Weights of a small GPT-style language model, trained from scratch on English Wikipedia.
Architecture: RMSNorm before each block, no biases in attention or MLP, untied embeddings.
Each number is 128 + 24 x the weight over its row's rms, rounded and kept within 0 to 255. Layers, rows and columns count from 0. Numbers have three digits each. The size before them is the row's rms in percent of the matrix's.

# layer 2 MLP up, 1024x384, rms 0.136, rows 295-431, columns 320-351
103:131147102149091154135133090080142176137153144119153166128116164137124093114107096121094149137131
095:122120105177096120118134136096156139124109153124155134130099155164148116079126129092102139120137
121:109108115133111106115124152146146162149143115109123139117088143113096114177146144128130111081120
100:169119162136117102180137146144135079137127150134121162091105169165144113131087108096143141170110
101:126151143103100159107141175174137168132061109137150097134110161112092156162123072101144116143112
100:130095157104139146118163151130108103174160166140132139118135151130112111096152133087093178095185
115:127151121157120143141140157122109112135152105140123121144157125134109114127128128155160140124094
097:184100111123155103090125130148112124090172112130110131104186121176102088128125138109139121141130
103:110107170150110123134117157128172188151117146151147123127160098137156107131120143116089194129106
102:131129143121146121136103163131091161129142107143159110143101160144134131141145169099127147125137
104:140164112101175121130132171106130137101115088082118132126075123110159127078081113147097159111122
106:143108128047123144147104097148141087118102125136121096152167110159080175114105148112129130117133
099:123135115143144154124145149121112149167116090118163148151102127154109160111187131123112124098113
125:068147132133129157136102127108100120099106098125108146146120158133116121087155108139111129132124
104:087133135119115038112151076142127147116131135165125125134141113147093092071135097114112091088106
090:152160139139132119125149199151105120126112141137109167186139119146093140138121120102135109126057
093:147117183113109133121149133134139171115114109097121103117107143138161125176111108108073084106143
103:097106117157129097146091130122125144136135139117165127135098133137139142121127140094127128144126
096:102113128126115164086148127108165116121115117089119159161091072127110098148162128110134141180091
098:124097148138109093123075152109169152126095117121098133124115160111144145109142135149179140096116
098:121156145142148155155138141138180135091162104138095131128112093112129134158138127133145057146154
099:135162100133079105149110134147102114108070170073124095148100129103112132175096131144128113148115
104:122117131108126078123127118120146170128118134152151143133153084110134070115149140120142131180150
100:101164111087158167141117142150134122169143067142114100160143128127135135161115089106159110144170
106:133095121128140137160142149138103083144077148106098166104150138156126119116174137132157121091144
107:090141132133121128097154184115126101130143130115132117115123123133133105091164162132128148152141
086:163128144168123143160115160158115100130144101133159098080133169100121123118114189122114138102115
108:151123124135160122111110125130144083071123155143138078117143127123134136109126124108142134153093
093:118112156144152175164080140090146113136132090102094085119124146100107101132081137155082100147105
096:094140113086099141122142077127119184128148165106114127091137135139113150172129120164167174124137
093:083138108116113193116132111071115174105109099135150138129124150159088100144153096103170121149104
097:118140157080146118132106059139131134118109155110112103136137106119139139129173111093134164134118
092:082118186128155131153127140142121082102118117152149081138119141154119140138145156110137157126140
110:131086113103117128155130184125110102104151136140167157143122081152173081129124136151083118159144
098:126129112142120139150141123120131168161135112179096139109151128134133094158167134091117099091122
100:114149089106112146104173116125153120100143145160114142124115122134125149136156126108116121147099
096:153138120155103106181077164120141129116107153132145143153166099128135133169115123135153105094139
096:140138160130106117146129099080158148139149151116087122082159138114140139115148116131121116131112
103:157133072127147098145118148103132122128133149173098126120113123148149081124127124100153127086139
100:130139119089134121106164121126124126144125108148093152146135139107108128113108143100093162101132
114:138143110107104110102099102128115114104111105178093165112115149105099097138114118174157126148100
098:110144125121117136140110161172120124166115097106156184139134111092136140155127142151097136160085
092:114147104129133134099110136148128107118133117128161143080129131145160165110121103153123111209133
096:145130124140137130094160208123139124161154150105169090125136179136182113126153148077134096093173
107:093126140153130148067127142130132122109194140127115126140132131127112138153143085126130091142127
091:118139121147091132108107146114161122169087156127121138118164138150179102092149149129124129152139
095:120095102151104152107133163118130138126135101094147146178113088142144142107110146091150132139081
089:123139120129129114132145113155132069117136129127150153128131164114183116145128108155139142139160
107:133115089112158081095098125146145116119110134136124143126100098103140140114132195143122127125137
097:110172112140105103099134101154108154123170102173126140146130158127110068146128113111117118125139
087:103135114128117111124132127104098093140197130095101127130176140173113162149149142120115138096155
103:139132124138081133095146136134150113109150174140128118139122154110137137120146128109137134111161
111:154115205152126093163088140170126117105137157137121154123139180139163092140105106147130117162139
102:112159133129138135145149126102220124177106163087159121160119131152153134121115166133135071098142
099:100139119125125160146152132104159092225142165126117102085164117110068122140158108149156133139139
098:099145094074130132167093085127112142109132190118139089128147126130176122137150089118133121116117
094:150104095153144100139075104130123109142127076125143144113124148176158162151130069108145166134111
100:103178087123096158160064130153120131085153122115118138138177138110134150137130147080147207125102
106:142111136177173126140070111122138145127118144114069074148109145110144123131110125127128106098135
096:146100157177124104158160151139128090096124126129145101145109127119128179113138164096134111086150
107:150097082134165153147142130150124129146144087110100148115109124151117148121117116128041080118109
106:120163178151131110141099142147078083166088124121099112123075096146107134118111139091150103087124
104:092125160162143109082143155132115108144149110131133153121130102096146110164130105202119160110152
093:089127095129135121129154198186112129141133131132130177118102152119114124140111144137161106146126
101:108117108142122133128152103126139119130181131094117092127119118113163116198122121126089161103106
098:164146175091098160111172171116121145114129142110123137162159144096146118175108143171177144139163
099:137116125140140122099132136154119128120146152098116138158084118122176161124117146123109090117099
092:119086145134107092153127150124134130101136088142101106123142094086158174149155114109137126161159
114:127128107148083138136147133162176116113121108154137121127119149146147132089104099090140095107130
100:118152152136104091136114166096139126145124152118104144154132119089171149120159161116125184174113
114:128148155090146156147118127127102118136147145133114148164124164116082098103135169139116118161126
106:138108108093111153153121128149162148109138159104150121179150148145181148119117180169165099165122
113:122133133140127103121141094107153083134126167134141087148158139131122132103162166119121143177102
092:144126116117092113102132168145104154169127069140151132089118136102140113087164126172129144113133
098:157097106151074143170162147155139148175136134140124118092137112130132135168127139115111124119099
091:093076151128138109141092123146123131111142082174191146090115163143089145150131186138133116137089
089:114141165121110108141145116123144133098138145134087143150100092119153124123162094114137145115096
106:106108160132119108120101140107174121166168164118123092130126141119106120124089087085122139123103
108:154063119095099149137119126159106134133119124102123110121159167091099142115108127111102125101103
102:147158124142100128101160140118165136116131108097137154090138168118127107121137109117167119103121
101:132151123109121102143115175121085122125147105152182118129152132141169138163146152124157095142095
095:118102177105118086169125146160109129164109113122102097141069141171107113129125111153121100117083
101:138129122158116110107080133123095156124155101113117132170116120107102110136134154119148127132103
098:129082113086086114141143113104174143096125152123118112122132116138138096142137113069142100169087
114:110156121084106126103105123160129153162105110114125182120139132121133129125141121146132108107149
112:146101129109109110130146119123113099120141167081109118151125126132135107123138092111141128102172
087:128144083171123106103111111136136112180138091142161104131112135131097145112111132143113107146150
092:153175143141107147128115138143148115107135118075131104109148107111149111118143104159122135107071
091:139137088139105104124174123144162111076112153126125127147110153149109102162136151076175116082136
119:129121158135111144102031139076127086129155110123092104120123130121149126115127111168094096138108
094:129148144168085098110105114095155158116097147134119123130123157143143109091137121144103064097119
094:159134070159138169164129124122079082095134155141120116141119156092110136138104086120100144100140
100:141164127139125121144152148118113138167095126147115138106112107093138105100149130107129136127126
111:109153131162106121125160163114149119178119127136102128081117158112113129101105140164109155112110
093:122108152123116131117082143087162125113129121135141157143109151134137143151095134093076139087104
097:127105096121164133132168136141113127120121142137129115150140138133126109135149098148143141152123
088:144194140146148132099130086090141079114113114158148124108114127159117156111141099117107099115108
102:167142108132132132138137177105122146157120099149148146154117110123108142142157136102091082123146
100:173118125124103156131159114099145156133143121116159133157141128156126133186165132134140146145169
102:134146163151114127111143122131136057108131148118115133098108148138168093122111135131096113125085
102:149091116133151171153104176105105162122119114119177157120132142160117134124124104142116103114130
088:138102163124131083110130154135133138154149099105136150152141136110132136140138101104121099138115
105:173141138119142132110110073137155107128123129140145135128109122099125086092110121123108104104083
106:108117092113121106130139104141108126116128110117172191137137097112156080147121128156129133129095
100:182116137163141113142117144088124116154118133121123143116139121098133115097124153097119132165110
088:143101148150104129127091111149081108141134091166150151142102143115161142095129143118120167141118
103:108177126109160138113148104088063160138125112096117142137142138105141125139125079148140125146125
097:115124129145108121164095145134132138127132136154136183119177126125133139103151123140139173145112
092:145114096135143132137151122127184147156129141106134128126141125140118137130161155109147108122089
100:108125120113124169123126073129086094098076153149119156143137109171150127146126137175131118139119
100:146117134090069144101130130118159152106133144121139093139129099127074167154136144154114136156096
091:143173137099154154106110098131170114138118137118104114142144153069120143104128122159136154141154
099:182120137126163133108112130135120108104159122136108076093109093129115158134127072122087109111135
099:133162091095129146140127076119126132121140139149076158146129120164125090167155144135144128157125
108:144165106123123129128126123108128092172166139122145149166119157117137128103123119107128109123191
094:127157140107120129138109129117145128108152120124120080170152153107119120139142081175134079108177
091:187138125166135163111089150119136124120136154107123133155134097138073110136129057122099174180146
107:118155145126112185146105123095152131143111093142121125094153114166093104151157150125124132141116
109:097122114125147103125148140147133086130117128157178151141163093102111110121151159136133130121135
097:126167126129117106176115143100131126190120112098140105069110146168147121144127148127161099208153
094:112114121128138147138089133158105128126124119090146132147160133118143165119150126133104136104082
091:146152152123136137129095168141117138133126137128095134171100130064169133161120145156129126124120
100:157156106077146142106148138128168107122117126109141147134131132130129140133121138121128118065150
104:111137107123120091155170170072119175177161134159170132107113109141095153129110162128142110172133
094:129103121139102119103143150125134112130125116116148134148154131113189129126101129121117123095147
098:118084135110168109151140061113109098103124144139134133161146068145110066133148147125171116136113
110:187107184122124090092088134122146132117136129120151112138135139103168144104110166130162096136117
095:110147140114072110086116108170144142149109143084175120115116157100067135150116112132128117125115
092:160152111119119171091149101115155151118161156127123098131134147135150121121139098095115131114162
103:133118112095146172168113131065127157182103141109160133138122105148115139133145126105119105105114
096:125109131118104150134121136121140146111085142069134118127143159107101120087099099117145121128146
091:131108106094126108137101106140142161167147124086156145103122102124151127095089115132143133103127
098:127094122161140179134118144145107112101121148160131117121111120106134116147117144091152131139092
100:110145144112096141120138151149122130133134152111122102158077112118166171130169117087100143111150
096:150116140120138180123103155140123079088171107133105116155104156153141121177132105116125112075114
112:082160152148118146134131139120100125146122128111187133145134156161091137117140170133093125145151
102:112157101144113113129108158083147154147153121144135118157159114168139122097122122141071125181094
# layer 2 MLP down (transposed), 1024x384, rms 0.0753, rows 295-431, columns 320-351
107:135124144111126094124118131148102066157168124139118093149116118152122106147109182135121112119140
096:124109111112126158150106150122130145151141114148114137102158085149162104131163118110126131131127
101:151148190129113141123100120127110170163101096126120115110144135129124076156154101142103111141080
102:118146136135110141118173110124139132101133080125133125118107119134128071124123115117113114105111
104:126090128127133152128113139182118108120140101111159112153135079142173104123135098147122130143139
094:101142118131083119117119131100127148142129093111119137131071125147125108096165150146112079153128
104:139115108152118147113128149095119123082113128139130151150119101130094175138133144157098132120137
098:093133155129093127155139143127091146138092141105177185106122155101119126136176145081124155124104
103:107141139084105111131107096149146091127140093132127111139130148111117137138146162160173152173144
096:105117118164105109133153098149082115091151132140161156129134139117136101142123154146133088114128
107:135117130068125094080120163138104099134097114122130151119156140099116132114169109106146119116135
104:090150149143131144137091115116145094102166131096141119129130137182166123136120094118075169130140
097:139110138122139110165137082101165132127114139108131151123145148097136094115132192166141116120129
103:115115138105117114166136158134083134116118144133097146137130161122116149114127104149157115128104
107:135135175148145125127155100136102113157140113174150101144116124157150097090165108104134125124127
096:103127147123122093126126103182118121096152120108097136145119133131120119121152126147106140116156
097:130159137176082142121132161178094167104133130092121114126139146120076124176143109118137129112109
098:158157127139116177153118112090118104072152164129120120124142137151135092163096154125166143128119
094:140133112132149132150162093153065135152087129147127138150165129136140144104154141092134150156118
098:107146139093136143173131128171144105153120128102115116151109055129122105107076109115167147128113
101:215136158141120097136115139166129127090104132112126141129154144106113133156130121086122101131149
098:095123109148135164130105116140114143124187098137136139112103146133133129134145121139130213144109
111:094124110160093141182144149122121144130129120111175132136136083129086110116150191122125115126151
098:171103144111079134148153164108148107154155144113137129124108142107124086174175162168139143119102
103:131149178105118111111136151096124068127100155172159128129123140143098145141098115120094129113155
102:111127113068122146111086158150101105158157127157125154109181161103171120123145126128135148144128
088:148092110138152141119162131125121126171128134099117126149113093139101161090151095124136116180178
110:131165127095147125109154108146132117096125159146132142136142139124126111142118145102131156135110
094:145076106123083109165165109115140125116115111122110120107114131135109146112156085122114126140134
094:138158100112114137147087134139156101129133136084102109091100145143124114120136121161114126117146
097:117118078085115113129122150150092137132127138126141141133139161122118095144141127134092106140124
098:116129141113174120104149091118129132105123122140080095127151089097169138107128142102146140119108
098:113119153114172180116143144126130169144145190123104189132169081159148123122112138144139078135164
109:139118135090093144131125117160107161123092090108107154119116139116179149116092152179102105145104
101:158146115100124150130132131100122139121137170100119152115125146149122167143140108102161124139124
098:112105133168120097168093151125087111132083151083125123140157094122137164183129138167162119111181
097:153145103130148135186153171144136139091132151159153142137138106120168140113107183130103175139139
101:207133134119155094102141124106116108168150169114108138126154156153151145136132115101113132119112
106:144117126118154113117100134102131118144114154161164141116138175133146103087140109141116126134133
101:134139133088148104152153121155127104179156118146140141119137173127109128155084115117119135115155
111:126139173102095160120159137135170136150162134139118141110155138119103127162174163132136126126114
098:143118100099126152133094080127104138123132136116122159155102104135122169119096139102147139117174
092:134080115111115114151093126130124115165118153132138123131098138131145167160084106110156175113149
098:176095107131154124126172157154126104159174143106172093094137127099153123087164117126143108133139
103:116145127145126140129137148175080127163134115112112155130130120130128067140153104122098136111145
095:133136098126105135149150131179143110115139133136104140097123136076183132160082102119138077151089
092:128111129148119126132107128132102107142095138146129104084098156112164109161129090138107131120124
096:133130140087155167131149124140141103106135120075159151112115143134117128113121114146121108127123
103:084122131147138127099165130150113107134115107126128171112128109132145084128161124103165158123121
094:104173157140167100107144118109082126080134138132112144143152104136144140112091172110118111113131
096:141114154091129126135125138153123101094156127146175116101137131100127167160123162149087126140147
103:111093142113088135118098122174137146136125132113131123139151098133151068147138148138121146140170
106:139127169132129108121102123146147165121109132094121152113121097116137138109146128142141105148073
100:100099146096118137134139133163143126118124163077154126126162093096142131137091097148134088143115
098:118090112157198125146092140126118126159128110117110132157057102163133128102138148158088144124131
090:139152139161150144147188153149128084152135090143101136145127126140125118158124177159108153110143
094:109119130138152138102122106125133105160076101119102131133090144165153136147138090145148095173090
101:135134151153119149095128143139120120112122114100144144126123122167094144072159136148147145156160
107:117128141141118103150135131167133135138095180137096114116160135136131118133155108130142165137126
097:084148158106150153111127132121132140132127145130111123111145153149086110153113127115121130143140
099:123098142160162168123160129139139139116118124141152122122134187160143146139133134090112139151158
109:115149117166100094144115081155145134071139128124089119060065136128090118106110151149155106121115
103:091067136134154120113142105110095130116119163176118156112109148140119163142140137162144135167169
095:107175165153142122122109110087131109139113156135095125151138117095150128138127118095162124138091
101:156139118112133122146143105148135170118104163097151157123139086097114142154112143124106112106112
103:092090154103121160141102140114108117125130146117077169121177122149121157162122095090141107098114
101:132111144099113159118128117162048095148150135145102134157131135127153148150099114073089151116140
096:140130087133135103171143135136099124125158138150156159165134151125142086136161188099127141065122
112:078087123177109144108079165136152167106115158102152164121118130156155148154103087117162134109145
102:171134183153103126145132118109132106140126082044110142122155186190142150148124138154119141163088
105:107100127128097204112162128151126100158119117175103134101188146114128129169163138094110133122109
107:127173142125113118131108140153136114122115098092102142177126124165150156109155150145140076132178
106:110152137138141117129137101151126122141145123161125165106133113156138113171153174189093165119159
106:145124079087160111158135121105118106187155095124124139109101127119116122156129123185118139118117
100:134115141142089124150166113141111095170142134169134096116132096125127164156142149129068149109116
096:158176140141147144104132153155140137143098182136166150111110129177091128131097124143138139125110
096:103101152097134116129129117159129120126119162130167128111097115091113118121146114109160147107102
106:115095151127129140145144098153138155130128148122145123147089122148161112136147144115142127125150
104:116165108143138110138145107181117169158142185154108173147133118166158156119167106154147087118152
100:077101147096145135145102152163109128113096132151142133129118076101165116167099085153149103141119
102:105163129093154076112175123155110154133143178186107112092101086138154120132132118183135135137128
096:138181116126120163124117155134143200174142123131120128171154192097162156128130105132145122121138
101:098148141114108146113138138122094142158149139156140131111105114111155114105131182105149143124151
099:142146122122117135136123150116125116115146144160146161157140122156135101158120088123106130117108
114:119131146161115122118118153160136166109138107155142149111141197120148128148147107118115147137170
109:093110120143136137144126115146138108108148129121125107095119133144145165144110130119120141136149
091:092107119097083135126141143090132140096151116094127140117129091153144128140139148125126168112112
093:142132096113127136137153126118080166106122129153125164122112101141130159122152115081128144154154
093:134132133107110072093132153128078100129101161115137151141110117091085122110142116194124112160153
107:109157144153133112098056111133102091159171161104133111135185167120132127159139136112089126128141
088:130142125153139165162121105132100101176157083138080180079096091129142123149153112112137128155170
096:137138144146112091164097128123114137112144147117133136125146120127174160101150153117128151142120
102:124088130110156154099126113104165147121131105180139122105150081143155157084118114094118131124135
109:102099141133113141141130088131153174154138124164143112109147137132141109119124138120169097136122
096:106156135151090118149089138117134144163135109137164099108127110145106092115112116134102088159172
096:101163145134161128120122167175114118083166112088126114119192125104126155116129141122140141145142
090:157111120087120121107160175154158110135132140168129157112109153079123125099096143133122136129129
098:138148099123145132116137113109146088136165113145127116112140161113139108160131143110112111085118
102:180103127126147129143142142155148132132116085106152107183101099167128169136133166105175123162096
106:122134129143114126128126082195132173148129138113118117141133124152136127125126096095126146153130
103:131124137103112170138102128129135136125137125152154135108137138099128145134110138145119133120129
093:137138096136118130171143134154083088156123120128108139124116166094124130134117119125171095113138
106:095104114098145197099138129113091133104128108135170151097153079156138088093134147130128123128142
103:125113136119126163131125143129082137152137177111153145142143120140139170125121126155144109097136
097:143138138132148135114097160119183146147148124139133146133110153148140133140127137143101127133141
089:136114086126144139105153183130149131160095164087093124116101130139096141110110099158166096133104
107:138142142157139094173109149079149131134149144155163107116120146098133105097131132091101135133093
098:125119099139170102122131146148142134097152133144149098136128135125130157116123143140106139130146
094:105138145152188147155118119108106128110130142140089106093145132148081170114088116104137132150150
099:146094145100105123152169141105102136139115143144137084133115175088121062116148117142156128127122
102:138165136152094094124133112109176139118123147148113113172142119131125098117099105125163130146122
092:109112141116114103107093101167085128168135103111150115152117133124154142102139121114117093135152
100:104108135126108110163143135118103123124145135172130131087131150084121154149171146117122082140136
102:127127117137097101099151127125130162140131156120119170139141113119150141142100110110100120136142
105:116134101156119084103103121094138162148141114113093132142169099111102138111110128161157141124113
096:117109148156125105126172143130161174117139125099127147080119133141131137151121105115149123128104
095:092127158151141139130129132114135139157129112144110113122094129111101089129130099130104122128086
106:115128140136144139142129152089134122122139129168144145200096129134151099085138135104146145119147
104:146149136130130094171133118118150171134085114121162096143108135101147073142141140129101114097140
101:111098137125112132099115096153133119100134120139127085132135132101147120125081120133120139110114
098:094167150099173140124165150115142138146150157174169138110116150118137142093107135110107140145164
096:142127143086143133136123118146123172172133144147129172080121127142115135177149134105140140123162
101:117149110095138144142122139114130146125129135085125108125124106118115162127145121096060093143129
104:160131126166160089139130117188133082127139161130118138139127141094146091154112101141135146106084
096:126123117142121092108129140160113119116112146110112166085070142131121156097107164137168084172137
099:119098139123103128117114180095121116104112138110131129120128137153131108133141133136112136126140
106:193142145182132138138125104112126142088126188143129126127124110149199132115146109103156111104155
098:109163128123088127154111168133137143151101140123138137063119126155122112130137141118100135156131
098:150114142131091172088149159127177108141114132141124122156166157146101123138129098138167178118162
103:139135130107178131103121103099132095158132150136146142114141150117135153154148120115122129108177
097:108132144144090135155209161144151139140121127149117141134118148112108125127113147134095131123086
101:150133112130134132138149147132116128137154168105125137151101123128146147142104104101057164152093
102:093087090099137135092140102107140165120110125148087129117167134165119120117088102113118114165154
100:149143091094145117176095125151095105130133161153163156123092136113104115189125113159095131118130
098:132095138127146141135085102166149097124131110152143126114088139115121114171168146107118107120114
112:100119078182124165119131111131117147189160121176169128119132152107101107120158133135122136138160
101:164109120156131135168124121083118119114108131126156136127138105145134094133147124136072137112145
# layer 2 MLP gate, 1024x384, rms 0.131, rows 296-432, columns 320-351
097:138125138112166081149129123121108087085154143125122127146130142152123151099100172082159137142166
118:091158121146140109131165168149148146157139151115103140138092178107125103162120132107127135113110
097:136166120159124140151139127179085162159120184134150164113141163153166140132159122135104112147132
098:134137113143160128142119111074171133094105131132132161144114127139111119100142161114159154144128
104:136135093112147117141115149145095156119116104159090090124158150094111099158101129124167141128117
097:162106155127104088072099108109121132077137159128103106137109125118139158145121136086138119168158
105:140122124142119120099117110171130136135133139124096099137159146139158125140147114110124092112133
105:135112120130118124134135109136163113125146112087076158118150134115120124156126177158108083156164
105:155109146134130147156105134100145113143107105122142128135131167143123154127140084095135174093160
102:117098159107125151182127137181137086134132132149108100125150156138131101130165159144159121126177
100:107121165128138085109127135123169132136146148118095108110110142143148129134102119149103143149170
103:156133172149112099147186104113164131102122129150090133122106117117109125131147134123109124091149
102:151120101113109081096132137188122141155155148135158141095118117124116122152114103098129150097147
095:153074173126110155157089189107111143118144175170110118106130182160140135121146157106132171129141
093:106159119134138151106158153101093166139121194129165147117144136115162099128115140113126109146138
101:103092132157136102093105126144120179168109114132112148131151089145140144091131152130141117153146
103:143141089117151128141128121129176144161107127161079116168132138135158163114130103113096148104096
102:094144125150135161090120100132061160168133165132167170149116112117133144133122150094140117154116
100:115110098116147118172125137140135144143120111156148133139070069127079117129102152143117158088123
101:138110131125113122107125191162109116135103127118138121164124124113086120124148123121143123124161
098:127121138139075123113128123112126159136163117158128123108125119110073123125129144098109102139101
112:121120158155123123125095143150164153110152095167133120148176144125120079100130108123100137091138
106:145159134120125141120123127130129136161152114101120072133116152145143095129132153117117130142086
105:105147114129165126126159127109137081126121119113088135090172170102144086142149124119136147134151
102:129171119110130151092132154144109100148135104125113118162180146154085090101098132138124202134119
090:121130129139152112112113178122059172184110115126148145155100145143068111095134140147098176147130
105:159081141129154122087157186095134149168128129113095145121131113127128131183107117122123061127136
092:079171161105166175133118151104114129152101144123187171097159100113130129138122146177133092128136
099:135126137117110103144118147149145109166116113100169159119108169156147115151091129156126135096154
095:115178111142166125133131148153083135144167111140109112104165133127131115116110126112093107099119
094:104138146120118059105109119081149122083133135145151118158099133130108139141109171128093155148134
099:132046146133125139115132140153118132159113150106103154115180119095122120107158143178122131126171
106:147113126134138164102135147141165117136152135115139109147132113121130128101137110151147128141150
099:159140125122107146169145109156161126142109124131139172113129149130131139098147074135107109114118
098:134122164127147141124156103111101153142128125140119121125103099119119127110161099114125083114103
091:120127141111112134133139155139121156140161139132128132080145163134142098101113161170104137171135
101:127078158104155158152114089118167120109163123162157143144130135096117137112119136125151109146148
103:158205091132130182110160141113161128137143130105101126169104140104105096159137102114125074145116
107:129133141121119151122143148131123119139119138126119172116138113125144134136075104141114159118156
104:125121162142146107113110148167158101144113133148145133144119140164120173131135129156104146093107
099:182111126121102091126117128111154126108151106137148153187129114135109148121146073113126116098150
094:100144129136116103120102113165110108098143092116086108131148106109113137095104154122118094089093
096:086105133158103161172126184111178124078169144111101146131102141101074174136098129117121131120152
104:093129172118166115134125192159111093110114134141054135155161103108116142121157129110113111175104
100:147156124143111124119095113146123115165172094128145154153125167134141151125121146101118117159172
099:117142171101147152122104139101108185155098108067160090156142176085138133138163105156138102156117
097:094109158134158109114144089129130109123162126118140103111103141109101138120156142129081116134169
102:160088109118179146104096097133125125141135116132132109135134071171114129135156127130137124092111
095:078078099117130114089096144118128092168143112133126105103097094113162117138127105138123118145144
095:086121155117114125094087190137146145107113121127129127151171111170098144124134107128136168139086
094:121131125167090128131101123153135110102165171094160121134103165168165092154161147124102175136140
106:184105104140130118088141140138158130173093128152148144172119145107126113127113156161096142115133
100:073132113140100145103109133102121121116143114131113131111117128133112119121148140107140135130151
102:136092118114117095155141118106098149162138121136104132128121112114126162092106118151152165117117
098:138114077113170137125133114122130108137143132132149143119119155101125146082109176118104117121111
093:098152079125169133076124159082144115167133141131157150130134104153140143127142107073129149141165
106:131141126108151114169100166118166078137104155115095137140125103192113104119122131173100132145140
105:207132165136113125183129087169121122167140143139135108063139134105157131133143098105098132186119
095:148153090114130127167093122150113100171141065154136130152131157118119120162150147095131106180089
107:150133161174097140111144128108169118159166112137116147153093157117114120141154101114098133135146
106:148108142121115112135118123126146131140189140115134123138115122082128114167136149148094117161110
101:118151118168139125120135115133132107134151143142152121118136153132133128124144105100157129146149
097:137090090098097117166134117151094131117157121164154150109114128168125143179166158153120126132185
100:117089163144140146128130145123161136133132110157101134122122106137096137119148138133098106170128
103:113069171135145135145116082155138112161132160107110128094123111130146148143120164106114135076166
099:117095146143083174100133150140132190159152125102169137164106140143078072088126120106118179082118
095:135141070142137161156118118138085121145134185120135139148117143126144151143129162122119129135117
102:143108087117155151141180143124111087100154120148122103116138088134100116121114127117115087090120
095:140156195130130112120142159113168119148102095129097143112137154131080146120105145142119133159145
103:127113100124112125148172130126114119109091134143121105084175094090136160089131130130132156131102
111:148118105138149160112147098145132145146119118168140123099152163109083160155145113111122123157141
102:113122144108163089139145137140119142111121076126141107132106107139085116129116111121128122098071
092:125131130064103079111101108166143117169099130158133112119142121101106092088143155132135195118120
098:159109107140121134149130137144129157097142083119157152136092097119169148139145122164149106151130
098:103101104147101117116097158086123124155132139132174156099144082145108119114160178143153107167131
094:154123122122107116082116160094149123138095138162113130157149094125092162164151117155094145156192
098:145153123104093177127151150110102133131096138135106108153169128130122175123119148135145095126138
106:121130124111125159111136126129155157076073163101112152183148111126104122148105163083178171162122
099:140152143134137124123134178175103150133102128146129124130129101122120102114104182129153112136108
101:116100140119102131146120119163124095110141172161160139097161125146123125124103135133092140124132
094:132161161105148181136075113171135177145113147155114114130124180134158154132106130102145140148136
093:100159131145160127084116176117134125082131106124146157146095114116129152130174180134132134115144
102:154114124125107152162164123123092153107131134121128127142112098142115127095147151138116136071103
102:131087161116102130104120131116094120161158096144126112116068102184110133103149112126170109106177
105:143166143122152128113133096136145143157122173138161130132143120142186173111108157166143152097106
093:144120153109143090132166136176103123135099140160117105099129152103122136117152126110084109122141
097:108118135126162148148148117130147105130128102112173120137109139149142078144116163125119084115085
092:095120136148123154109109189108151084144146103151127085145176140116150079125159093134140143154127
128:100136141103151131121077076087130061159132136133107153158147126124152100110143125166098127141106
088:106144150158117153113103124129144084118093083085113146133122123159104091121135120122128096108176
099:142114140138165159100165157131136123131126105074151171148167076096089178124082119149180134143108
095:114103133130130087051108147097129087147116163132152168130095125126115128139100101134160095164097
099:138143147136108095126126117141129070128162140123208159133136133106089117131086131127126151089134
100:098114120142083135147151166126182068125134093118118114075130129119163088114074144128142134126107
097:146102197110109155138147106154156097153108144141120103122160076103091101095102150084158118136121
094:135130124136131112119140139136112091092106136128113124163137158112107099130125153105153135096143
101:124140126191084139136100120094116092158156160109119124145111154063130133175137147103139099079107
102:148096139121131128165169132142151131148155164120137095210120162115121151102135135155136121145166
106:140139130104144115147117153116134115138140140102158087139144081166166141127133155157132147099159
105:133113140103089140148104144116141093122146155150119129106137141143126107107116138135112146154135
098:119125115141155123108181133066115075212143130126146166136107189174143148150146161101167108059133
114:144164122135150112103151152154124137177104094102129128138137154105116116125111095135117161160131
100:138135149156094102121136147130122148147142155144162156133097139106081134145131111168182121125102
099:141106130099142118090165107119140133175122112172117170116172129069111096149145159143104105109121
091:119138102101134133132136113106116094095125156105161126151121162095125102163148124131111100139165
105:085122125081141149089181117131163137085115084110111105082144165126127145157133135142147121124150
098:101124122131196132107134108139096132104130144098129095127104162111150132139139138132135115124086
095:170133127147085111103153160120109116126159088152120089175120121125108132116165106098128096171143
101:126099152102098126143131110186106136107094141141134135121133150131109097093124172142144114113128
104:119150183147195150105137164089090091110127144098170133137082133135130102130063135129130107098122
092:148116097151125096118106114117142157119152140106167123099141135133156112113136150143095125128194
100:092149159127139137120114132122112200152146108140098099097136135150140141103118137148125155111153
099:132135118131126141131120096146131081141144105073126132145119144162116074112138122098114126110120
108:129132135104144154173124150129145152118114185109151066133086128120133117148103175115102132107123
103:123148123125141139113108117138137066126141145127124123148163165145154142119153130080134186154135
101:096113132141120102104107158112130101179139121115148122102112107138110115139075135107131167123109
104:152122177142152143095132108138121115104132101139163118138137093108123069110106160126095139128093
107:137139140130157112137111137105150139191156095106157139091136124184117172099104141155120069137114
101:099141097124146130088104149117094124143111132119139105108110079127137134112092127151090159123134
094:167093116150112141122106110123118089137130129094128131120110100110121169097153109134141161126146
096:078133151087177113112134105134176116094118119146149120100149125089107139137124132150080125148140
098:136115149129102168094164086146138128173173125111131121136127138166123132128120126093100095138124
101:087168117102120106108106115091104125110070141119100132157111115129121128089153146135120182131132
093:126139145099132150151136160114166116156165104110114168156166092140129139121140151135115165164154
103:184148121152118110119121114089152108102174108167125091111121116137163113131136107179103125150080
103:127133129126116121132139126107159175114146158116167113136117102091167129149164114098107116114130
094:123139137145071120142182110118154105131124122133146160164133124114114102136083137090153121093119
104:131090122106178107139112154142128158112125124108114190115083123128171167122134131133103144142089
107:142163145162166134095153113143110134149157096136140146098131144111169130139165116131118151163131
098:133125122128131137116145129150134181141093101132155112150181134086083125117118115099114149092122
097:127134175098147104167122141124142110076138148156104156135182159139107124101128130136174124126162
098:117146161143126119122125139146112096173137128118181148125087130113104075128173149140113122120136
107:185106116104147104136144103148128139106150091143123164090085091182102138122145130151130073134106
097:139080119164106097106158142088139128149122121121154099168132112139163142128163125149136152147140
100:132105175131151133117101116154099067112157114108173139116142114128109187109168153142148109110088
104:111159136144162084121133157126134124130098098119105133113091128184144151108084102093139121176127
095:112133114106111149096113092112137128165127115139164104153120099132112105141157098168121166123166